Weights of a small transformer language model: rotary positions, untied embeddings.
Each number is 128 + 24 x the weight over the matrix's rms, rounded and kept within 0 to 255. Layers, rows and columns count from 0. Numbers have three digits each.

# layer 3 MLP up, 1024x128, rms 0.238, rows 55-163, columns 0-127
137115143107134122149100088120119107153094106103141122141142121119130105121191089133135115126156133164108111161133123082173111091129134137104089096114099124132096144112112132136146116098112085116151163124111107110142071125153132109121154136103132112149159132114126103119127124169138083134157157140123120111167168146106164125107121157130149129140122138119116139115105134135146166135120
110128144123138129090140101116103141120170130100160131146118125179120123147145145144166103103137152100145182097138131097140107151105105158131108097154108134120174102100147107097104151112135080085163066087145164136150141117133095174127189160098123140115155164117167150136122125158119095165133152164174180140089087152094125134117118159122129121125126092146140144145140122119133147111134
122112160160152143113087155103074094093148102090090124127140083092110100138098150134114120107118115151119157133086132165142155147096142105097098106121107166120136071115094113145078144129126132148125217143140120129139128154164129132080157126127125123115103143118111155121082098109129165059102122093134107142160179147108101167148077130121111140117127150106119122149133139105148098145168
133140117132148092109119121117129157097097172147124161120124123072165131138167167195142120131131157154138073121140177135163107134138103109153158134124182140154112091156101153141069132112153136118109098109154085127136127101139169146146158111098088076165113089162128100174130106127160144133135128130148111154158118081163178117129132119135113116156145095070128152147131136114138074174142
133124132105119140142140129180137127121156125136093120141123127150158153161086133122155124117152125103134134092126072163117133137090139159107114121084086143143129128158121111198098164154135127115123126095146128096155116107119094157128106129149163120117160111096104132138131133109147111078108079136105115126137143125138145122126126139134116145124106162136117126109150156133137109119088
102143145124097122116168105139113144168136137120099133147123119142122100163132091152107113132129096095127100188188167130150080167085124120135140155128124122142082166092149154126154113100120140123119104111123151090126113138150163098144093126156143124140132132146126167133123135154131126135142102094150158151158197103141115164090127092116126174148123144129130146152151115132120100097152
092140130162132096123148138146127114089120113167175187105119139120121163127140142156114106185141104132142158089159157170159118104143136102164087119118136131112126114126158121137094162142088139110160110140085167116106126142170114119163110120110129140106130164158147137119119083120119125154151122126113089138118101138164140137110132114121117097163137129130103105142142120176137144128149
114102117130121128126133122126172143115147146150089121131089149167157094168081115127134194135158135099124159136132116148106145083058116117160153110144076141099115116138138094120105149102128152142131166085108135123108134147168121152115149151085142152115147130143147164113148168148121167124121151162140122152139152169137097116130140121147108111097152162093129134131184109153032136158108
147125116113123125119113102132098116093123095133097116123103143113150138115117144166125118120119106119106141116106158116138131121116061096123128125152130184139077149162126141112139061088118104149088133080089153138130111127136096152140152158094117190133105113125103176138124120124091109084134076160161113070111106157117158126111174143130108151155171102140114125107144099112183129134169
112182164155082149081129145113136155148167148169128132087135151168156116151146124134185106144191103178135109112099168136102131104072158090136133152132112124144157150126090116092140102099116113129099156123123100142101124162078122126115134103111084150088126121100138120109136130114146101157146142146137159137151131119168143169118070118111112174073092168146143096183189126099192106137121
067166121127091089135168142105088157112107130092133100103144130116167137120147137142132101105095161123112125176082110105122153121118114143094085102146163130131121136094102113108156113125145141123110111131171122136084095146138095145136137141090160121126180133119139105138147080158138112146124147121124143168175101118101162140138123157139140139121092110135120163125109137119104110112135
129122125107153114126144116133127118116136116150153112129059164142128157142125140138102120103103105138163158158152127101143107078123110132114118130139123153116132101131141111134133126123129132206135096143138130137138150121145105126147143129158132158140073108153151128104115135134132113139153106137118136114129123164162156140133099120162104130114161108105092104118110128137129132115133
136109098126110083074149130119165115101090087132086109113091096160137101078136116143140152120158164159141109101103107167119139140089120179117115120114112152124129109074106119121121110088138122108151154142136102105108117144155098167113122119103118160107095118167172131101134131146157118137142164113121137173118138153130154104126106095135174091109126155049107104127159146093171092151137
138173092115141138120142143059150122095146136132156164122111129097119150114152113158132141094100173103116114131146115126165141092148141112141129119075115133161133107140135127180135120121123146093137129105150131121131182133133157120128117131131107105103130093148119123155102137080086084132163148113143080079144097129123112169133138104127139156131119155105135120157137142145107124152137
129127131117123139163127126149097117097096112084104136118138121135113127157090125157150117204125127126126144147124137108149118109149150120127106163146121118095133097069111124105120107116147155103062096129146156124141173152131110108127118084129120141124114114143127119080124084159079164144109117102129176180105123118149154111145100144077077146106153145087103122104109087098137129128101
123152124110176149127177134102133151116144135114131135121082092138115097156096132123135132104127076162135111145115168126158126133121143131115163120115084120066129173123108091138097096116134107105101166153133134133166127122109085142126142136131128181144136131131140099131129141098127138088107120129117132140137092095161122117171122110137115140112117129100140149141142084122155108130110
151100181090091193124114152137110100183159092146112131120182130139105144171186207125147109129118109119143107121129128134115095115117104109080118110108132143112107173094138105178140121133124124160130139127084099084128122078105103108122173131152139117127142110131120124178155127100129119159113125130121053128132112130147124151142117161141119110126169156121131092146134100128151110143163
126145124178156150089128117104173139146098167137137122128130113129132128109122136174156139114162110152180151105187171120149140116130128120151166151162134065125146174096133133094150118100151141144137121116103142137110147140117082128125166098132139167144087131095118105144184093111136134119146146111137146106135136161186135144093126073125106094101162139129108145123137193127142140112116
128153134171125112142137123151149190109098137129153107140188135125108142113168134127171133114126069109144130190136134132127137139113135091124136138158106156135117138090123080145106114130140140138108129119127111109093120101110160117147161116138101110146111129145132134120155122106125131129156121107147141085108121137171173135123111134108104150132150112096109138127133152142130120104118
199119115102117158114175126141175145166135129147159145124136113169094154123160110140136118127127125185100117123152182087164107114154154129140125108152102113121167101154127136172105131100175110146169066106105157131087123159097112097118135120111115124125110104135133138149135139165132133140103120145091149148128118119116150107102176129143116107147121136129124156148089076151078127123156
139172104105126161082084150085163163118174144105087148133130117141138171105101122137140118113125134104115135142149094139134146152128146112121163141127058096107166120096122104145102162122130117115185104129147099151132103094135107097143128165088124148130118112117135137082116101152139132135105125120126095121117134120130158159106147117096117100162144156119154121113087142133142081133098
121144104113130118156126066135140152129093144138135143104122150112146121148115150076129112128113103122122142158153097156147084127192122133132154139160118141129118136107140181135141098128133156112108151083153129120146141157166104115116121120115106133126138121108098136162119097129122139091111116138128150136162160118149095119155082138144130130098128098128128130099149137138142163118147
112142146126098125135150111117125162186110116135122126147067126144082141157112098149125117078135151109100129148146156184120116121126131095124108169118126146117102118111124123165135128126138166120128138119149154144175108138101089135128141153124132073125144140129118147076121153090105114106176164143149125126151136125108100106132102105108145089101098106152117115126128086137141105135151
128217112144112139126113129130157160090161156144151121111123107154167124138086157099125146103125175118120121113077100148104134123154092114124125064120084093218124110153137147147120149087137111164131103139147138120106173127155162094137123151143129152132129117108136114120128125089131136147136089120169101119130153129135125144125105126147102116136098165157147117113147118118116182127103
146122152124156122143101119101123122147139121120124117151104117113152140111124106112095146084143152103144101149146154103082124100143147145121100086137082149137161131137129070151125112107111083111164109091113125112128143165151117151117137096133091102116171089142133144083136087143139129129108137129168153107129099139106180118119121134115156156096142225146128125156141128151110119122064
132095144085079116154180106113138133177104113095132102074115086154189146145070123123129116151137107139116172175129088104111139139085085137098129130131152140152131162136118078190130123170118164090112157144156137076151134116077137130093157095116107136135156129145120144169124179120109130108138151101129129136098109132124119136130156125088118180119137140132151103099118120127139073113124
123129113108110108077141146153145166123089136136145161132119143106120137164145098135103105131156128139138102104177162141133112131146122120167164141159113114132081129160090098126102107174064115162141136121151118103121117149161109136116137153142147118120116110092171134098156110141097114127124156145136120164092133123143158130114131173148082139103129122134148096137120157124059065142162
139126108177092144121145127120136114110114124132126058119149106113102168146090103142103110110131147161119107134148117131125126149148114101111130113086132121179082123117144143153123140135107166109139096142125142100102099113144107104123121132119121147140108132100088141167103115124171110106137103148133131109131074132141120113125179115120133115177153086129118122187129163141118131116139
125121152122116165131095128125111143102109151149150106122137125153144108120142144135104129139180114129146145158138128143110131116109152096124133121071138116143168150135091118157118113149116122133130113139131133104120133111145136086150089169120115118111130105129099105153139096123133131120119094118111107174103121187130137131151147155109123133127134154118131096131127152113138116130165
157140148138157099131100120130122131092153124110137141102096116135143095154146130146149109134102114078120126145086127187049180108109113085109146119124143132116129077143115135115095086178105129125110125126140117110153094138145095091106072103124133156126162090130146111130116152126127128137118161179112158113115124104120132156128137150130128132143163156103114164113165128140124119094142
152102107122182124117132148100120103163100144144161074172132147165151099113081097117102143125155107143096116155100123166140157140097109060102115098140142132092113112135145117171123121135096118149122100115143113105102155156145114105148105134079121154151058098128118141145115144140155113110121116147153081148148152124127132137153105156131099126115146143101105125142113139127123158106176
055169114111103143076122135118125137106099097105126129121156152157165135157176100136151126138105134146159130140100099108162098169125115076121134130171110156120137090163176142092151155168101148147149109128135105096060106135134119154127180122098130112129097107085147178133099116128066119107101145132101116114110140105121126143115111099118145141148175137118145106133102136107143080107127
161151127148124125135155102124109132083087131158148149144078129084137134143123146140144104107119098148126114142139118138128129118093099140095064120115157165121096123120145117153115133104123152162121160124130139137126084123138102140102130140103146162098123112125128081154104103122153111141156151139161142155174122128159114134117119099107150130137118139119115148119095145111129148111129
140121122106121082125157092098077087137078077130153151139170105146176095126148130121183181133127111110129170168160126134150118116151108136099132130085133150102139193106151140136147123152106129086114085111160123097113147154176128108108162114149094125149113120085126118139125092150109132096131179120088143144161149133089127122146123130146158089090089123122142090161140123165107082117146
129104143168115101122177110143105159093102128117128130118132120126156140115143118143134119141096136095104141139151109146131114100121167094141146116136118138150134160154149090143124132113110128173137133143152164148137182098134180104139122120122135159130132114108149126118127101116115148147158105120123111082122138144182147108069139112136103129089081126141156181139138135159138121118132
093138159141139089157146104140151117151120107124120103137131143088114140097119130132118142110113133233106130133121114120154100141112122092122124125132116122147097157113087162133161078118173117153100153121110139133080122102107110117117090142091134121131104111130098127155110121158169116137152152126114102086130128142143120126120137106183174099111153076108118131088136131135148150114149
122166112082084168139157127132126137124155167157134137114122102120180158110121084107152141107059120145127138202128136078145132124150143160120093096153142104107089126106115123157140132128105124106162107151154171130132119124112151071130116114131153087128146169162111099097117178081149120123141113083115126141109174122124116128144128121126126159128147121140092150139122184132209110109143
070101106132138108143142122120120145169122108160137118102090148113152109135147093150134104135109168115096097170122120151142132091131111147124145111118138112117121123140113112152107095154154129094109066143163121129126105124102143133132122113139122140123123084145118112140110135077113081130158158143126101063098138113131155078150107162116116137143114122124167115129127116105147121149139
167133107109131121108103101150150101089115183145143124117140122107139149154140077116120099108081073149152114145147141150089098109083114144121136051128173118158113163128093143088102083122123151123123115146125150153100119126116112119146124123102132134151148081141105171129139136158097122138128136131126104148114090095138103152136106111135095116054137131086065156116190151154089122120114
118114114135132111082180117105098159149139087112136132149137072144144192153124103130118156165109114094080104100111121125106124123156119153130108122135088109127123097156154117113116099165124150139183128117165136122137131130099125133150124110146107145088148136150172109151123175104102128089138162153125123125105163114129112145136153143186092155147131152102100120096129116130143142106095
141147122090119109104147106139103127139097161138167161132117149105099121095124139131079178110113138107151088113101130167133141153143105122065149069171106189119101062098158080136115118150110088126099128114164090113113137096136137104116143182126144129094069145133137103111096153151110104141124155148153156111127110097135134095142163109129146144109173146154116134145107128107109108116168
123127174114088131105117135196140141078135128113139181139124159088133095119171147104154105141106152132127109145180113085146133162109112140137115118131079158147149113101117095138152114130073108141083170127128074070101143113138180118115135119106094139116147131168120141118107087088105141127107098129156124107114068154120141094150126122158138148140171137130142102130143130142165127123088
137138147094107100121122126100126144136071117131167132128084143108165153102137141097167130110142126122130099158122132140155114127128142153137090088116126122127116063092096134106150116134117152130149119148114157122147178108106164153132125099140114140107100103131161123117115121116120110157149113156136130136090160137094114129106121128183140106138183113126103104115136135126132132098118
156146138133138096149164076078131075099091108175160145145138157171109145158114151153126124144150129109141107088105105136126085143133116129091128125108155093140107121138165105154107183099136118135144128137120099111158153158127104130104101118084116078132118091135097132121102088109101140160118146157120144108120066115115155160136102161096103157142145130118169134120118095099058138098151
172103143137125123092149143111140126203120140145142146114159101129170158100148129163179101140112156131097144143172100090119105128165148131145135128093113143127110147171163134127163130128142109139135132118150137157107154114107132142130155138119125119085126093108117140122145124142149085105157132134127102131126096148128136117124164136109111139098115106133129185127145164112133118107068
144091116124143127072106115111107107116134098154072126106151121158133086111098104120119167143150158160113165146112116095135135133085120136118157125138123107185150135077136130100118114161117132101142105133088150091086114117171098146133154129110128103117133128076159104125143152118109174116097158172107149118125148149115132137126124134120111105147118119150123126134112133120143160116123
148089155100086151105081135182112161158173126110162125147127160083186121122105122040128151113104141146141085122124122087127138162114077127114131172104131084143105112134140122132142089157123093145108160111150097152142163129108114146153180109110095127119148117127119173133128094102114105123158096116153139102108148136149169107123179111157149140159143110143110139107131093118166097101117
116157139136153116094132132132135145144175166145142105108160126146195150089169133168131127112123114134136114142165071146133138067117088140172171139144105090139085110137130096161176111127168132113199090124129189100109154085155125166164139135147135144134181132112139098101119141118077130175114128083119120139083145138138159110119123079122130114141101058099145151140087103097135123140108
095110146119083149072114119122168135119124111144105120122135104136137105131108124129122102135080142106091083155122112164107100119134088129177165137145184136125095134131138141115121142123139107160118100131132142140103140113121131124177100108154124167090144112158138103138146130102152118104147108132092117103158150117126149126114119134115136175155098107150131058116107100122092143134159
149162105160158158122121131144143093116119158126145111100131135099127115134102182145145169148087162153152111103133091130127154123115123092125108126114148146109133105147100126097117095124119150127103130096148115137131134109093100153124131126135138127110154149200138086140122132127129088122146125123083122118154164145152142117159081111155104126105147118091160160147144145140154082146094
123091174066052156138140109149141118157171097104111105131143101129098101152162138148134145101055146147112137148107120114116153141096157156142132148113099122167129146134171149104129114138072098178158118132120057138122129137109093121169074115164175119127108129106115140123118147110127089147127128160114155126133118170101116116138119131101144139100086120159105132122096152114152137143142
119137120074121163132119108113082110110093103115111159115115145103151108136140184116116165120138107143158137116059109166116120138109162103142120115145174157128128132124145113123136131154145098117140124158148163136111157110183155123115121104087145109123124121094139106146139120129135133155130128168122137153163117079144116156110122110161111126114135112104152120113126126109142123147126
107166133113130153084158096121115120107097101125124153130127148146124141077120139071094109122137121095095119147182148089074099096124136102138071124143136105133083135122131112136116127139130080134133109152130136176137127148101138068109080116093126134098198128151106032141128140118123114104143126146114132134134079140090098146109145169123097104128107159094132170125138117161139156124138
108146139136122123110141101121092117102167094110113122129115152173068148089123159117152167122158126103116122121172128130127135112123125112116155092143082114106088126168144133152130120107100086140121093134128138068123105124121137138113156123101109125121123161107163093088105093146106139123147115134145131130117152137099080141108111135142126108139136130122174138105067117125131121132145
118139120146071132120150128139103131129073122117117116096147139094150133121111096149108139131153095157090135135116144131132099135084116079145128154137108143112101127108121121073130133139089088109137162082133161132135134121140138156133130077135121157116129107122128097110116111119130099100121136145071125147124156080116128130138118096098148164137130161134161165088172106102148118135163
083090150087132119110145139098123140107109169124154162127089160137103104120140129137145139141104109135138131142145155148133138098092141204127141111135102117125121125101119135146080175090123091126152115124114122118143177116126114124120120123098106143120122139151143118121168143130105140161172140124139131127128128139122101122097127171159179096108087155115085149099129132107114132116073
101136144125138114099113132114101143133142132094097144125098094199132147142113093119099122081121153119136086143143163085139117141147108106123119145173103131108151114149105114109103101098140141132119223140144139107125118114133125139117156131139148125109113122136138169123135121124194112137169137098120134124115137130143134107102132116133125171131152120113106124104176157134150150112124
117156148110093148122115166106142137157170073125125169107163126118160116102149159081110116082137155135094115150105121140140148133142147145137121132121130159149125106156122116112129134133123128096111138127096156153106143169139117131102166163133123117119155097169097131117102111133137181108135072120119099120122096126171156116107170128107122125153135124119063124200149120120121166127124
135122147168155115080173110175157133142098130112120140113152149121129104133175142122138144125145134142145135167130133122091135117100152100133157120130065130116154135110109145107132116136148189122133148134104114140169108125126133151138149162134119141146141091091118139100139131159120104117138134120132164128158155127152158096112115134134103068152135145103201132077146141080141193176134
093119143144110096125112101096168139145127127155103140129095174143095092158126108114132140129121134126203137115155164145121119139131177111114147132080144150095112122140130137142147109133160150158088159144098142129123105142145121166104105156154115105130127113129100141099120159133141086147156132149166176148141097149153097108147100105082127124171148107122105121122151094131110096150148
155157112176102103126134106120096164134139140127115148168074110158079077139146114127134132152146138108103120150143122104113133049112146138133119138141133116141110109125134120152128176120132111139127115152130179110097149151129119152116123070103121097117116135136119123127124115129159113115129144110098131128138113132157112152106134136105088110100142174143081104166146143100139101145120
146180151124133170126130120143124142125103149113153147119112065141155125127165138140130148179120145096163136160099113157109157170159091115146122120108106114133113133132148133116102178162137114115122097129125113143154140141135157142149128129102100162118140111131143123093093105125133111102129122153138103122115112122165113116122164131126146111193149126138169123114105121123123091132106
108198098119090174132117152109093125147160152126107109138127127162099149108100127110122091158081121126138090110169165183150080081141130172137128135123123153111162168147136141176101127140144139145158152161124144096093145065139100168118124132157179124109138132144205100118115100107164112098155136156103100138177155087123142128101118107149152162095124126121105146149167139155100128134141
090158153131179118105148126185111116111105121192119144097116144145150138139109163153124100130148075129126164093118137104161105109113088147105115089094132101110091117098121123163116141114104149085137144125133146121103132122134118093137136153121133107164163157093117109130186124092128134093103146126104094110110147124132137132144116093134115125162143140124150137099103133134136137083145
150153133096095117134119116125134146098130109129132142138115133113139122142094145141122092123125117158134112127117087185128125142128108112090120159124144160143133105166118118130147107142146197107114074098114150094130133076129142162147099100129092146126141152151070144137172127128180161095112117104095124160147116092136108115176130121166147171109130137148119122146129122141102124107181
107137144137098132135104162133107087073157103135103154113118135130161139118139101103114123127118152133117124086094150121120114104127140171086152093132101083111128103170142129103106143110159110118141214163108152128116146146115131135150111123091134139122211093148166109129094139146132106136151151160155131093118107108101118149109133109121096124130078155124133124144126132143169126168131
134149157124100086150155135125117141147133102179146156123159123118150119123145138133119121120124089152124133108139137122116101122153180125158113121135146106077180128106134137105108135122124118107102128131116126110125136107174143125140147172129111145104160076129124120102107142106111096144124100117098116154146114094133175112129114093146091095137163088103126125143146146118166108172074
128133138095107108130108136138142112117139166150139170099129109101113144121174140137141096120154103144204172136114138123118132138161138111147124158125095180166123132121154094146153128167111126088162134113146138117120109092130125088101114129138110097147130127120107126139115168073133124128089158126141154150082054105140106132136137101127142116151126121101110143129120065136112138143137
160139126130113165140177131135141143139172126118123112162144136120092141132127132123153153151128118137150131159149127126135121144128115164157118140154116146110090126158122101123121095166128130091091117138147151110145113143161127128130169108101170166111104133138130074160125151119116139141114083171195089141168101074136107103117105157157085092146127101150106145102120168148163140113154
127129152136143137069133138138110097083192124113118129115136127118161109127134155156095143115074160134122131126131128121145134139124102135109170131129123154161103145103150151112122162093125126128114132118077147096121130131098145128140146130131161148119113086124108111132162154121105121162144168119124136093137097166122112141069141136148130136142123097100104171128156151130136170162171
111118112161124165161158153114163178139083126103119142095138080126130123119120137096127085134110155140133109135149130079173115104126150131060106160117132158161126092150136116107114127120101161110116140125162141132110143141150138154120088114100116116137094105115110114131132106132116124175135088149116166140113106152155121128119186094150162098113144091080139126140127123110139107087119
100175119143123058123131107133158099150135135143146103110110120091123145145136122126146146107128161131147157084137123106118069133106118087077157109161118177154135123128118153105188091143112178116099124138084140088144115115112065138121090180136137119130108133071130123152113117082153088069111120167117105173180133102098172117125101095095101148108150133137143120176122082115097139119128
179119137098132153081122112151105109125097149163163139145155138085122073145143115055134158088098151137139144081106102092144134146099115101087126127155131115123090126150124101105140110090115140131106116116140128133129107162067106157155079162138158131111079114104151103101152143112160123144149124150132167124125121119088125120127159111132137143120100105120139126117165111112164142141131
113126121116104120087126165131128121121131128115111147113080106155132099140105106145142143133126126129121092145173134129165137139134155128142101140066106110091145138140142116112078101110189182113110145147120164123128103154160111123186152164119148129119123104179140123118119120164138123140116152167118100130112112166108139139117153156103069117139123169185146143146115093132151166158183
119099113113103098110128112115127096147115119148157139110074129161134144127171122117175103111131134126124139173176125125119153109131157107094110128187147194110105118138155141152156129173117125139154131184152149156141147104064145113156142137082146131135109116114107072132143163095119120137146164153116134108120157116126132141104137141151100109134098092122134127116127075105143152136150
108129155144127103086137131136140124145112102115121165164080148135137135136133100145158106099137126088123180120134105114139128157100125133141121142120149134088130148092130144152150114100121132115092118119141081142148125136080098128140078133114139128103176131093124114087105133131111107095127129157138145134127101111143078089109128111076073151124134121148144093132136131122137119117172
098132129150147140145155122104139148108134100135111149114132077150106125160129118129098116149129153149114132139131081161130111140098153142149125137153166138130110124095125138149182093121100165121121127130148126143118122174117135154134136155125143063136073141159129124137110145110110136130109134116093095190110116162148075133174149114096106151106149078101167156143116118133105132135167
100144117127121163147146135153070132143106118125144156156098125117125122131134130118152094116115141113140140092130127125151181110130136083122076123154165131137111133108082108168158166112133155094130129135137120132131165157117134118149132111159105107168127124165137144100120146101145139080101093138149110126127166111168108113073134150102137120136135090138144117089086134121125098144125
180153099089120101112105088156103145151132117126117183133140128136157162163096051158166133115141112089142143185152134148114135122124132120143132152167101120100106118148176145132148142153119137109145137138134125128136121111104097090095154145128128155093129148106150134155131116102107149117164136084135181144116153086141138105092158145075092122175093109089150134095147142165128120094083
129110140137118108143113156073140129175146139141088125116154127136142101140120106137114105130143110099140087122114123099092135091071109101163131090083131129152136140150129139136110104142142115088140097081136177145121149135125103105129101098096114133167079123141104169162136099101168139141149120133106106133170118114138162127130098137122123154106104101117149149171123119118119138117150
117163153138142110119126140147076137144145139112161139115143126145153100136106099094144138112060102129102089141107134123124105134098141037161120088148103135147130164094090112089117130113068132148129160144159163132108179132110117137131113151141086111111160093100134130123139152139134129160136139150147146137130135127111171132137115166097140108144133121151089122123181174135171099076116
110121124141147136167120116134106089111110169123151140119124120121111141149141126138127095143133102122092125124075114103144144117135138106136131180120122089115122096124186057125115128155092125116144138133117129075135130106147119153168121202143131120162130082088125152172131154140101106119108116185133163148129091125157171152116118125104091113133108116142106100138124110164107152130105
119119103136137122138087084131081153095180118121127096149145111131124162107152126142135137112112117110118128159146174143124189121142126137095085119148119163141132109140096112146109102158110139110132125152147143155158132145117129100134098127119121153112110128103109083117188110127157167129167113087200147174144126158158116155118128135107102121146135112125113134144099140119117150106154
148129139162131166087184107108154163119119187089126107146121136096148095131094164132137138124184104128116106139142111114119159079094129142127114126120126133111100160105155129104115114106152125147171157146148102090125144136097106118138103077137128135102112149135106094086168086089113160113131196156140113159096087094152120110106114119139125094198143134141151124141131139075155130090121
130104176138087117128141121123130120128108127126087053149115107129154165146136128166130144107097163129133137118099112141081126132112156153116142162168114086154068080159161136108137120157130132137145140158143119191127092145147125120097188145137154165096162131120111145090140108090154103132123129118153137157144124148197125168125156105097124126131130161125088143117106135086134162136088
095125138126109154111101131151139145144116113125136130174129177116164134108082110111133126183107144128128161171103146126113137135135113123103159133137132131086158073136120109132110094121108127125080122125136129112116132126115149118112151133116142118170155117094126155106168110145112136144143174114118150141155160099137199154136117159134100183116138166153144085176096126121090109113124
133124159133132147105136120144154137100076151161129147131141086141100138132162135093119125126142088136153172129147153127151125133142144129149120129125108141133066110129151120163116139123175116154127106130149131098115140139077148148137134127097124136124133144150138141129099115131124147143141144129136162161120099098137145144104127132125111154146126130149092148114135154123165130127108
076133168127116127118092127138158114126080121144157138132148168127172139102165117109103081117149134188131161148167138128151135158150163178136124116144134156113140119096148152115097101173169113111156098135103094140140129073140165139162152070139153134140147118124109135106135123126115145176152108157161125187131119111167136110089111144127129099180150097112099129069131138140135118165117
112095134073111117162086136136139104173140140137139130119100151119147109132128122081167095134127151136130127096123144144144124086113109132118136136113133160099146123111120130154127091180142117095173120133111152119130139114083124159144125139159115141132138140073134116097167075083159109129104146118119148136095137128155139147119154101112132104084095131105147164156117110114099084153098
096124146163092126125136141122115102097070107119114124141105116157110141171120158101128078129144135167169140138137159140124121139111182127108130100132131124137127150163099143128098157147122140133106105101153092172142124178120127121097152129110157143148094157101113146087173123138104111108119123139094173094137150080105105116113127115114154116136159128103132114130145138148128104185164
139130124181141120144099160103105099145118134102094150152123092086116162101111156122130109103115135154143150115101122156112113177106118172167138084115114106165085133132136098109153149120113133115099103082145130115105125109131130137077138139111118132121063079143181115157079148124137120103147135146171143139100131111105133079144099110114127104126123121138120114169148120165150129154148
099109128081122128121158107127158133095123136097109134141142115110121146145166102116110119105089134126141162132142065073117150107110176138114119126096165122172102123108104114128099155121158164172195109119122118156162109094165134132153156158167143134150159174122125111120167112102115124100154137150106099135127151156101106139138136139096113101099105156130177159113161120182131086136159
095151148110131163153139127130174163082097104134122149128129103097101145132191113087109115111119149170177090167118174090148124176134166150185098133137139134113139158119117156132158123158136136131147130134100111141087115123125125176132140118147167144109136109118090118073112127139119129128128144158133127141171115148081087165190122120144114119124126115076115143151133163132153120127112
137142153211112140122125118138169147123093137129116141146125154133149159138145128106163084096111144116179129112154124142121117127092176154125120125139153127138136112187155119156153137125110107124133102147169092156127113121096137124157121104117131122143131144185066157127116143118113168150149144147104135189153132123110140113128116095127121126112141120126143151119120152134153125133110
079102120111170144118126099100110139122171150125138163111120138086141104114118099112095140089130136133118165140176124102085086145128128136125172139102117122126119119141122126145100097142070094124112085168180139112107096092153094118124158140134095154135164132130131095108126152118131150120118079135111035123134158098128148129126161129112154121130126124131092143131103139119101132151190
126124155170116117131129148102172093118153154113117116124114107183105159098093163132145115147169166125146136127145171104127082112118138124156136106165125131134078108135109102142153099103114140149139144154077156133082129096097117118115115116107120133150124114123160152096127127108106099094080103097161065108105096141112126138106147137132095131170106135149154091166105121100161155121156
142106158149113126109109144138098098129122107161138112178163121154086120129123137135081071127141145173117114134127139145120102135103133124097145143123132118099150098118090135122124142138153149140153051105129098145124168135165137135115132147132127100114099140154108146115146096152171133111169146117093110139165113157126164109178125097137120102152070127142100124147121140119145138081116
093121109093098154127137130153135149087168130119093135143126137119096130102147139116131148132162105133143128129167130150135152127128154159141127138142145166084156087128127124114104165139106110121166104115138143138104132115142136198171107120101142122088067105140182133128100096120139134114182166140112116117122145122086136111161091125120123133106112113130163120106140144142133144122147
119122120108115128117149120148181104128125113125107133165139160194128085175110139116155135109112104105158135144137138119134160111115132126114120114145135115123145135088136159103100173097097141149118122109136123146144096176140147127103116143159106108161097123141141146109167110123124159123127113140151146142135152138135170161142084147057110118146161150117144117173127142150179140129137
161139136129101125137134128098135128121134094126133085164109179145129130139121120129122118103103126130097211165125158128141144123079140118136166110137087140087105159143135101141161153118101120122081148100131153111145139113132153138127132142092106114112157102147121145121108143127092113106180138130100137097115065154162138115183225130124125111112132152102107104131148163162176153101118
135114136132147122126100164102105120155129109116130169139111131140110115136145085093148129145142129100133130130122102119125104112115109129136133117127156125111143158111127110112134072109100128128142109099159146154136125144108105137130142160164124134124148084146137157128148140128126111134160151149096220186151111163139115142130140125141115109099136169104143129108159116155119113166131
160130105129072189180119133145149118155090149101109148149155114114132117126131144129157105121106133099157112139115145099189166122103136129109131089130125126112084131134097160152133133077109137128108129135118125141083125124112106134120114105116158111179121118111135139135144162156144131167122099119130101098176119103104116126129108117162122116138109124131133118150134103154178158124139
143145138124125155147123124107166126133149137156120071094129144120122128129177135145148132135133091160179113095126122127176122113122120147116172134093146126140122154095087139139154137148120109159179140125131088112090161154135132103113143151128146126122097098088129118125114143119146115098147116133155086129133115157136122141162115118135125149122137163116131158147112135132141117150124
136138107129144164127099104132120150130170135116139156082127152142146144114100133072126113112112127116184108112137127109139081118114116162131110131172113113134124074106075084084120126116142168065120147135124196082138138101139139141123141134124123118132094124171098148149128150125154111134157151134101129145152142146156139125129138106128140108133122158114126122146145165148084105104116
178138116101151126127111130144128116126129154161102141152129168113157166153131138128102134098119073124128174167105157136128138125152123118128129099106097103145123125100132109143126092154143106184120159145163104103107123156125123095126110137121123090145157150130122117156137130132139115130091133115119136107160161121143088111112117122109103148164083145147153126155136150128109131123123
105069127117152102133167137141109130167152153086101121112120103103164104150120137131150081144116125116142111127155132106176129163098156115129103119119128088150144138131129073120121110120133075140127094098099107119150102139073082154105182120159139096130150071133089187145136117082129122106102105122177108100101123105167136133125141139116107118143075146102140147181117117143145129117102
102116152121158154135139082111161152140147090150110100151084139110126139131124135102159145100172103149161127133123139116148107104145154145111163138172126097165147093171104135113151171121127188150127120157088126177126101117123135170135131160093143147116119120104131115123093119139116135171151124116139137171127111168114141104139118120130106133122179137096147155145113096142081137134067
142084133112119157146108076085105147106109087121136106140108152127174129134147116107067117098084150124182120112129152128134168098116141125108115110138167116145110147157084098132157102096133148093141142107105151105133120142102153146135148140189140083121123119125127088123107111107131130105129114091098127134125132101158115148127096152135156121124151126115123179137140136118103112137070
145153128149145122128112090109147097128115096147112146126125113128140111119155133086127157105142100128156107116114127113158116142143146136095133110126116184114128130117122119142146149138128130173138084108118132150085099133156108136112136112092163121115176155107151183112127153129115090131099124162108125114163137157155108178127150166130146066140153158122153140128142132142104135150174